Weights of a small transformer language model.
Training: a variant of Muon for these matrices, 8256 steps.
Each number is 200 + 20 x the weight over its row's rms, rounded and kept within 0 to 999. Layers, rows and columns count from 0. The size before them is the row's rms in percent of the matrix's.

# layer 5 attention output, 512x512, rms 0.115, rows 409-434, columns 384-511
102,202,193,182,202,167,180,169,202,189,219,194,169,224,211,205,225,208,168,177,225,211,219,180,188,208,203,214,209,195,213,206,227,204,202,204,242,233,205,225,179,182,207,227,196,167,183,175,202,151,173,211,216,201,219,187,198,198,173,210,196,198,190,210,193,167,203,207,186,224,180,226,191,166,206,212,214,200,169,218,173,204,209,196,222,207,200,212,208,177,215,198,199,215,206,180,184,200,208,195,195,184,221,176,231,200,208,218,219,205,205,204,235,217,218,218,186,222,231,204,199,187,183,206,180,225,246,177,205
097,208,185,228,204,192,201,191,204,228,169,199,233,188,182,206,214,186,191,204,194,194,203,197,202,178,185,211,181,182,183,177,209,178,208,142,205,196,230,206,181,188,241,206,214,207,204,183,204,198,214,193,202,224,187,183,240,216,200,191,199,192,201,175,190,199,170,220,232,192,167,192,181,240,240,182,212,200,221,195,200,179,208,212,212,217,179,208,217,173,200,205,191,177,176,187,199,217,211,169,194,233,214,200,174,212,229,227,237,172,178,161,199,223,238,205,179,173,186,193,196,176,181,202,225,206,208,195,179
097,196,232,214,185,213,205,207,176,197,193,186,182,211,218,213,199,176,185,173,162,187,213,179,196,210,177,190,169,188,178,199,242,182,203,195,209,218,224,179,185,192,204,240,201,210,204,212,198,189,169,176,225,215,187,224,174,200,160,226,187,227,208,203,195,205,205,233,223,204,204,186,184,190,194,213,177,206,189,177,181,198,229,202,224,191,194,212,180,206,204,174,174,239,199,187,212,182,219,203,171,234,184,187,230,197,178,163,220,181,223,215,202,200,165,200,180,214,195,191,220,186,177,194,215,184,209,184,207
105,201,198,216,221,163,180,153,253,200,168,201,194,206,211,207,199,221,198,205,196,215,185,187,212,220,220,214,179,197,181,211,182,206,181,175,234,204,204,187,212,158,174,183,211,209,210,215,205,195,200,194,193,216,203,205,194,168,194,194,209,173,176,225,202,207,170,250,184,191,226,222,222,224,193,198,211,193,201,182,184,205,189,216,200,196,213,218,223,241,229,230,178,190,186,206,206,178,196,215,196,219,219,184,160,243,178,207,187,192,170,216,182,183,208,197,215,172,193,223,207,201,192,208,216,212,168,179,204
103,201,203,181,206,189,218,200,184,211,216,213,214,180,216,191,210,202,201,187,147,216,169,198,200,244,188,198,198,225,176,199,157,197,218,193,176,185,230,183,205,182,212,200,209,189,196,211,219,183,178,220,192,185,189,197,176,179,187,165,219,188,215,173,209,207,189,238,198,213,189,202,185,175,244,190,197,188,193,177,209,234,218,201,209,231,206,222,233,210,187,209,187,185,178,217,202,208,200,207,182,227,177,201,186,199,198,209,206,139,182,190,201,216,186,213,205,189,204,199,190,202,223,218,192,243,192,207,205
096,195,190,198,198,233,196,187,192,220,233,192,196,205,177,202,239,244,208,186,205,224,178,224,242,222,197,221,177,186,218,218,190,196,187,226,227,227,229,199,172,200,202,223,184,197,189,215,193,219,211,210,152,215,161,155,219,190,198,159,205,179,199,215,207,221,222,199,217,198,203,185,203,204,202,237,177,197,164,222,200,186,189,203,202,225,222,197,194,191,199,218,166,171,188,212,220,159,200,211,178,183,180,161,219,216,197,218,237,210,204,172,182,202,192,213,162,215,211,198,204,195,190,213,226,185,213,178,201
100,229,222,210,192,178,206,197,218,235,205,205,194,191,204,188,212,219,203,206,198,187,209,244,185,196,214,199,194,215,187,243,221,218,202,214,153,208,182,210,169,223,192,195,158,202,202,183,193,219,190,205,185,179,192,212,202,221,216,241,174,186,202,195,212,213,169,202,188,202,176,218,207,188,216,197,208,214,169,215,211,215,209,202,176,202,209,176,203,229,184,174,173,193,225,212,187,215,217,223,151,162,214,186,164,209,193,183,209,199,165,189,191,218,171,184,189,226,199,199,201,192,177,199,189,239,146,201,209
098,168,206,206,197,202,168,186,170,195,196,227,235,217,173,224,207,203,187,213,212,175,165,210,225,197,202,187,189,206,212,163,208,187,222,253,163,177,204,194,203,201,201,210,206,193,197,184,180,172,210,170,207,171,207,165,176,205,196,214,192,241,204,227,160,200,237,199,193,190,195,189,195,224,201,190,194,183,187,166,191,202,224,231,168,202,210,201,213,202,206,165,211,197,169,199,194,193,195,217,212,191,229,194,212,203,184,205,210,181,195,176,182,205,224,202,192,196,212,192,244,187,202,167,185,155,211,218,224
101,218,192,233,186,185,200,227,195,179,216,208,203,199,182,236,205,184,224,231,216,224,199,175,237,202,163,217,187,169,208,220,229,168,183,192,220,226,202,213,210,208,191,188,196,165,228,212,202,208,217,215,185,206,239,213,182,202,215,208,192,234,161,199,182,182,223,188,199,196,161,215,199,211,198,201,189,222,212,197,213,215,210,188,188,228,211,199,205,198,202,204,206,216,193,197,191,159,201,184,202,229,222,221,202,177,185,189,208,182,155,173,209,206,166,184,179,220,194,173,188,213,189,208,186,198,214,171,209
098,224,203,152,230,193,202,192,212,193,182,188,207,224,209,215,161,218,193,190,195,195,184,237,213,164,185,217,216,209,212,197,235,230,201,221,204,211,210,201,204,205,217,178,175,204,189,179,216,165,228,183,190,203,183,140,230,184,182,182,218,178,234,184,210,197,163,183,191,223,197,189,204,180,202,221,200,217,220,236,181,186,233,222,213,201,185,201,204,190,225,249,192,226,221,164,200,222,187,191,199,190,189,195,205,198,220,195,190,198,204,240,195,181,170,199,208,222,191,193,237,197,216,198,179,230,198,241,194
108,197,211,185,225,210,170,206,197,202,200,175,195,171,169,195,188,219,216,213,186,213,165,192,247,167,218,219,215,194,200,228,215,199,225,214,211,203,206,176,145,222,203,199,189,208,202,189,224,204,204,239,185,186,211,201,208,216,213,176,200,202,221,192,193,188,200,178,204,235,201,198,192,225,192,195,196,203,217,187,212,191,219,205,194,220,217,199,216,175,216,195,187,224,215,206,195,185,213,178,202,201,176,194,188,223,203,209,203,204,187,226,209,199,199,187,203,196,199,203,193,192,218,208,192,197,221,179,164
097,200,190,213,179,197,190,209,182,218,235,206,206,175,154,201,226,218,171,210,202,207,160,236,189,221,178,194,183,221,209,195,195,222,191,237,187,216,179,236,183,199,211,181,201,215,207,210,210,205,207,197,189,196,190,209,231,171,209,192,171,227,215,179,200,179,232,226,225,187,192,189,176,209,212,196,172,209,196,219,229,171,191,222,210,187,183,225,204,198,212,206,200,161,189,183,218,203,213,217,178,197,228,188,202,201,173,168,182,197,187,198,201,213,201,180,231,226,171,183,216,214,221,228,187,191,214,200,195
100,205,208,199,201,201,147,181,221,200,186,214,213,196,160,187,203,188,190,199,198,204,182,185,174,211,211,201,229,175,171,179,217,187,221,181,195,209,216,200,203,164,230,179,149,158,200,212,211,196,181,197,212,187,210,194,187,203,227,212,222,237,197,202,206,215,179,196,194,173,163,184,236,229,190,195,184,196,190,208,211,219,212,203,197,222,217,218,163,205,211,223,208,210,213,186,186,180,187,198,210,220,132,187,225,218,224,207,204,198,213,220,187,195,194,195,160,209,209,198,204,213,209,186,206,231,242,221,208
099,185,203,187,230,212,230,219,185,194,173,203,218,197,220,178,204,216,188,154,178,203,214,181,217,185,178,207,182,187,204,212,189,183,185,205,180,196,203,222,230,193,175,184,232,200,209,245,199,189,198,172,215,224,223,180,201,227,212,197,215,188,189,190,219,208,201,202,196,192,210,214,188,202,233,182,201,192,215,214,235,181,201,222,199,208,215,199,189,199,177,219,193,204,237,220,238,223,221,191,173,171,184,184,193,195,215,202,192,177,235,183,217,224,233,209,220,166,182,215,226,187,173,212,231,215,202,191,204
102,169,198,215,152,210,179,240,227,184,208,200,188,188,192,176,171,208,234,182,191,230,182,195,230,200,170,202,227,221,221,211,200,207,187,194,231,185,193,209,190,211,207,214,191,204,197,186,218,185,180,229,226,228,222,187,216,188,207,179,196,216,223,198,194,180,211,176,204,202,229,210,195,153,203,188,209,220,182,211,210,220,210,193,202,197,178,194,182,196,177,156,151,216,218,199,195,186,193,221,194,211,181,189,221,224,225,189,199,219,205,205,207,175,198,221,213,205,203,215,185,214,165,227,208,145,202,196,188
094,201,199,210,187,223,199,167,197,165,188,224,209,174,222,200,167,187,238,207,197,202,172,192,191,218,231,186,233,168,187,184,215,198,232,166,215,206,190,213,180,195,206,238,167,164,207,184,164,231,186,213,232,182,209,237,213,205,179,193,152,188,228,207,229,177,201,204,181,199,198,192,211,184,217,208,172,193,217,169,194,199,192,191,217,182,187,158,213,205,228,196,188,204,203,218,213,175,239,207,147,173,185,201,182,175,216,195,179,200,203,231,197,191,206,193,175,174,204,176,183,196,232,180,196,182,155,178,197
102,212,211,214,186,203,180,214,207,193,193,190,203,180,229,192,210,217,211,248,198,178,178,213,183,152,191,185,197,180,182,194,196,170,207,181,212,218,199,195,200,213,223,226,201,190,193,239,193,211,208,191,214,192,223,195,199,220,235,200,203,180,187,179,216,186,196,220,178,221,185,175,203,222,213,212,217,198,235,200,192,203,203,192,206,192,170,207,193,181,209,212,180,200,176,199,211,190,238,208,200,178,214,174,207,230,196,217,215,178,186,223,206,207,186,197,203,201,190,204,194,208,200,200,220,166,223,176,177
099,200,204,187,197,209,207,171,206,219,203,181,191,197,184,190,244,191,229,232,154,193,216,215,203,219,202,203,212,169,195,211,207,248,179,195,197,172,207,221,190,197,215,174,237,223,217,222,181,217,197,171,180,216,178,191,190,220,225,219,196,202,182,191,177,232,215,216,206,196,188,169,193,209,204,202,192,213,216,171,187,175,213,199,164,208,207,178,216,208,216,181,166,192,207,201,198,218,212,216,196,182,204,206,207,204,182,225,183,188,188,185,221,218,229,194,191,199,201,204,199,172,217,203,194,180,212,222,167
093,185,198,212,175,173,204,201,186,185,218,190,181,194,197,199,213,195,209,198,213,194,207,193,186,203,197,179,179,213,224,226,179,207,198,198,207,215,162,179,210,191,200,207,197,170,201,183,194,190,170,221,221,223,242,221,175,208,207,197,188,200,188,196,215,193,235,201,207,201,149,191,203,205,204,211,208,216,189,224,178,231,195,189,216,198,218,215,178,200,232,231,196,228,165,194,215,227,191,189,200,192,220,196,214,208,201,199,196,186,213,236,182,240,220,213,204,207,157,188,216,181,188,224,203,188,194,198,212
103,226,218,196,220,209,213,204,202,233,201,175,225,152,197,201,191,223,229,181,201,188,190,171,202,190,232,194,186,210,196,187,203,210,216,193,216,225,185,200,211,217,187,187,185,208,215,179,162,204,211,193,225,207,188,209,172,201,201,196,217,206,180,186,200,185,188,170,187,220,203,218,177,199,178,216,189,217,200,228,177,205,215,157,213,204,195,195,198,181,200,183,220,200,179,230,210,208,182,217,219,229,216,203,205,217,185,199,195,183,191,194,150,185,197,242,185,165,189,191,204,185,198,195,194,203,210,227,203
111,192,210,179,207,214,198,215,210,181,190,185,170,155,184,229,208,164,232,208,182,197,211,209,203,190,228,200,147,189,172,236,202,202,189,245,230,212,225,192,210,191,191,192,212,195,231,225,237,232,183,173,184,219,193,205,220,194,213,221,189,200,216,182,210,200,223,194,203,192,225,191,194,203,179,203,205,219,185,210,227,169,188,179,186,191,182,181,184,197,196,213,176,201,172,198,185,170,197,193,194,237,186,225,175,220,201,188,212,197,205,196,189,213,174,199,148,224,212,186,195,223,195,215,229,217,188,198,194
102,226,198,162,238,207,183,191,205,174,197,227,205,208,212,176,179,220,205,185,194,184,196,189,176,183,193,230,219,183,198,219,220,205,220,206,166,214,205,203,197,217,191,203,174,188,195,213,191,165,176,210,233,213,169,180,221,192,179,196,199,217,235,212,194,198,203,197,173,183,196,210,183,170,220,194,202,200,201,223,219,157,209,201,222,194,189,191,171,210,200,241,203,202,208,177,210,201,201,219,203,205,183,202,192,195,197,182,180,208,209,224,148,172,198,175,223,220,187,214,174,184,212,180,207,198,197,200,238
101,203,176,226,205,184,179,211,211,218,207,219,219,201,204,197,203,185,226,207,226,195,198,203,222,178,223,219,193,210,186,216,229,180,196,219,179,219,178,189,218,206,177,203,203,208,217,213,208,202,211,200,225,220,215,158,184,162,209,211,210,209,170,203,200,191,203,178,173,210,200,192,208,200,211,181,183,215,200,217,218,196,242,216,199,175,200,201,197,210,202,224,232,192,184,201,174,215,195,194,198,214,188,245,209,199,193,177,249,220,195,211,221,212,187,202,198,193,214,196,187,183,195,207,200,209,184,187,215
092,215,226,210,229,176,182,232,218,183,209,199,183,200,237,186,204,193,195,197,198,204,187,200,204,219,176,160,160,214,233,181,159,196,190,180,190,242,185,192,254,211,202,215,168,192,224,194,178,226,198,198,166,221,204,219,194,224,211,162,194,226,212,170,181,201,176,168,196,197,211,193,163,214,205,184,220,205,206,203,190,198,211,198,172,188,195,212,210,176,195,220,206,222,193,155,188,201,201,174,201,172,188,198,190,171,204,198,214,163,179,211,181,206,200,210,199,182,229,199,195,204,206,202,153,217,183,222,221
099,181,182,232,203,206,219,203,252,200,203,184,205,204,212,198,210,194,183,189,212,197,209,186,213,204,198,208,176,243,220,226,228,214,209,241,194,190,203,197,200,225,224,207,199,190,210,197,197,191,172,207,197,215,202,155,186,226,175,222,216,212,184,203,203,205,192,220,143,179,195,192,194,198,189,203,209,196,180,172,218,219,192,226,179,188,186,259,220,223,227,227,217,220,179,219,182,217,185,207,186,208,190,215,223,193,194,203,214,211,193,230,188,200,207,180,220,205,222,152,187,206,195,202,198,177,238,161,199
107,208,225,228,189,222,219,174,196,165,186,179,253,192,187,225,183,203,178,189,195,200,205,165,196,200,197,195,186,212,203,194,200,204,185,176,201,226,198,196,226,192,201,207,227,214,222,209,214,192,208,196,217,180,211,230,196,211,188,186,192,211,203,204,200,197,204,195,214,212,223,175,193,205,192,208,210,188,180,198,219,179,190,199,196,211,199,212,205,167,190,217,199,198,227,193,203,188,181,214,239,203,158,186,164,167,206,201,194,188,198,231,204,201,226,186,214,178,209,233,217,208,205,223,231,171,202,202,216